{
  "num_attention_heads": 2,
  "num_key_value_heads": 2,
  "norm_place": "pre",
  "norm_eps": 1e-05,
  "qk_norm": false,
  "bias": "none",
  "tie_word_embeddings": true,
  "init_std_down": 0.0104,
  "schedule": "wsd",
  "train_tokens": 94510000,
  "max_steps": 5769
}
Each number is 128 + 32 x the weight over its row's rms, rounded and kept within 0 to 255. Layers, rows and columns count from 0. Numbers have three digits each. The size before them is the row's rms in percent of the matrix's.

# layer 4 MLP up, 512x128, rms 0.147, rows 470-511, columns 64-127
086:133108069150125066115159143149138165065100164210155134120149106123155151103137116110149102094112183132122147138176129119097131138102142127084098177149169133158104153102081201160150086131093122
107:104129163107101147111148090113122121121122137095124114097133097160143120100146127170155156043160129109116111161122138164127120138121104167108154074120099146150132151135172153128096157077172161
102:172136146138104123122158187092124098106128138174131092122151138114177182118187140114096058111140154169122128081151101110124130166142136113123121103098147125085143087131128147131144122100123069
103:137128186074134117112092156107173146155158147089129173125136086168099153120117114172148174118139092106160054159175151154193107110137133180128132126158070115094108160174154151157080122097176151
096:150105174146137106133128197133077135211117125101141094145150150117125104156116073203135111163140108187151117027136133150124116098124116086125123138128147121093151135148070123148120120181087107
094:135144124130116092093110211137153118141151162188098123115129126061131091083084102169152112090069139159163118095146112073069151102063115110089119126083175142174147153148110147175135127102153116
099:092168090115097106140140088139072182101119144181165135064144075131142136128163182124138161094176169113155113158149138128084098131170148139104196137092097128146127113136154148166074123112137129
098:122111109140124125101104178100085171069133150118159135099251113153106142106118112058146111135106134115116149104128095138095132145112116110139109129127158120071114099104121188102156075073125164
087:133214142091105141092122137089124128132140169164124133110101181100138141125115127114124178050120200184151120108132132074119137155115124087086149112102107098158090130097116194161148138119134152
104:135181139090102116142177098107166115165122101124138116150109130111081110134113110122108117118181091076125129127073218201181145155211137191100144120147086099103121096127171155127178179097095115
102:158200170073140119147131203122166128119131148102139121199172109115100128098111143119110113165155137122144096113086117157099131080146152098104144079074157155120161188118152114145114108150185116
095:173183114131088137097147163126088119140145150087087120214127207100145130095108103144071126125102122189142066109096141103097151055122113129080170203159141173132107175095127130171137057178126146
107:120122084091148115125130113158080102182122113158097139145177139112163153048175096147109121170134165164138150130100169118116111126116148104100177126140122222176126102068126114140091123093072099
102:113128148037109087116129100200127182116073136141124172174153126065075110090070094111158135168197104130141130123118099186118107140126116094112115169106149153093143208094140121154089074157109081
120:132126162167102214118170162054104108144147155088125086192170141146083204139110144118092083107131103140155147098089161120148164126186116076114154121093158150113139147125174155129127155135112110
101:122113166079115139146172190100143146099146109073108123116126102129111117146102092110150113116104097129134109084105130161144181079160132087110128137083165209147095116130151162182137119096145151
101:127141133167152103130105097130166107108142175094134109173185150158142127132120170131161116125134123104123130088082195128110116017127118171128070141156066097108113207134115114162187118147135116
095:167141186059133172129172164088152134116132172071163129147105131102145158171106123116123148117178110138190139067140121129194169123179147094084123119149110119158097145113135151111158151084179141
096:197123219099133127158130157087130138111099137088152097157119130129128118117160122074116158100146085213144107112155149113104174128204122151077137131113054134102149137141176148088061132120128144
104:125154102108113166116155132154167074096094129095063116121127194080146134092151124161131151116167097134155137134015135088099130051187133128119104105099115128119128169046146153152150064141123103
120:130224115110117124105114118162190183148123103117132127111113159111130165097085141133135100135127217148155098115116106108127098107166122116088146157056144140162085136114118147141138108116133098
090:150120106128135147065191104159159181061092140156048192105117106127141146096098096162153045102131140155114178172134117120115165125085122127162114092148088130183103139081113154090104122111111115
095:099133182159149125140166138110102098164104124128094110133101145113210074119159124075146103128092145107151138172144126168116143081100108089065120075097104152111135103121131093149132168138117078
099:194152120084135153148141149159129124132073101134128106132117108137142092121117123131121138118165111182118104153137143110084114124173146137105172205116109186147102126074198124165140101104152107
100:100124152166149122122149106070114112111051117150148114120130141103127150081158122140149075095073174140137165164135122127177142163098141103086099032133129133189118120114117079128095183116155157
095:129221168131107091118100118091089107121126167154131102084143105122146173092166177132102045101143154186131203116141161100156121175158128147159169088103137113126157124130128141148030128085109092
083:105212153118107053141099189121140153141158211088145114182140099106161154146116088203145093143116203065138165102138056168164118069128109112139132172161115124157133117157111111112114132125143134
122:143139187139133155156130107113124148084135153178120168130119206069143100136167096117156154084157153112143083060107173132093174146102090200141068091137102136107058128127184156119160121141064174
090:154178120064118119123093166107140101119146164115146117070123088113072177154163112090150186055080175113149105102130153103125107147193141146092150131089120109136077093121165152140096088107157151
080:128099155136113130076143124153134167090080145097160109126149117138180073140119056113175084133130155082141136084159063132155137091130082101108133159134134123113101166131098185148115147139161105
102:228144156124129140141138097113176083183135130128084129162144143119131088095125137187132111150119148145153100112194227138183128084150135139108116178153094147145139141155115131160155134108125140
130:158154142109097088133109139087123095119125150125156118157179106135045112108192137079095137114077132129135155097124133086129152120179115157035174150111113132179129093146144168134109100105109081
108:143138126085123115125176118113136138093074169115164168166151140126123108106141077138131139138213171151119215143124162142138131079123142160110131134162064131162162106070080121075146090123109086
077:151090190130108122147152128103164112168130117078110125125158138112083087139104145086161198105138095149141089073117156107168166147162107095111148174095087151115123109157131102135136134127191164
100:109178085127111110122140155127121160125092103139084113108115107086175069087140033127127176152117089191137115138163137098123136124149112140118178180135140153165142097104084110173114139155146107
092:121092161166087163091149097061162088155098138141126139076181123115142153120090092125081070099152191103111144157109099153188144148108111118121121121092065142101098104139172125120106219095124131
084:149086108146138112144140074126119160122105092155149157089127123168194096151133126101193082144125184169151145164161117193169143146091089133146196116115083098133034087109123119136111133117158122
092:181144152098073120149181101067122089171162138053137114220162172148104114152183134116081079124200100107160172083063143139186126147165134128079155117097133137124141092119185121123132155119114102
106:133203101079099168128115114126063106083137134114083204132122144156135199102089133166102093119134172170104155135096125181163137150070148157166132147101135137153143168149118146170082141068144220
104:123113142113106132107168156103099138135100126130073124098122157095132086072075148155092066150079167151097097143083168204112130137137103145155126123198087158121079137142103208118120123158106203
100:172121162112103131123156053076146125160132121105052097162175157122099066140120105195167115075145188110138114128142064155199139134139115170132149151095074152151160101155091109142107135113149133
097:128127189112136137130131229085104092053120169150117080092158133132154101088136080066112117080133117189152159085137120077091118096181107072120144143155141112135123144138162174094119164123116139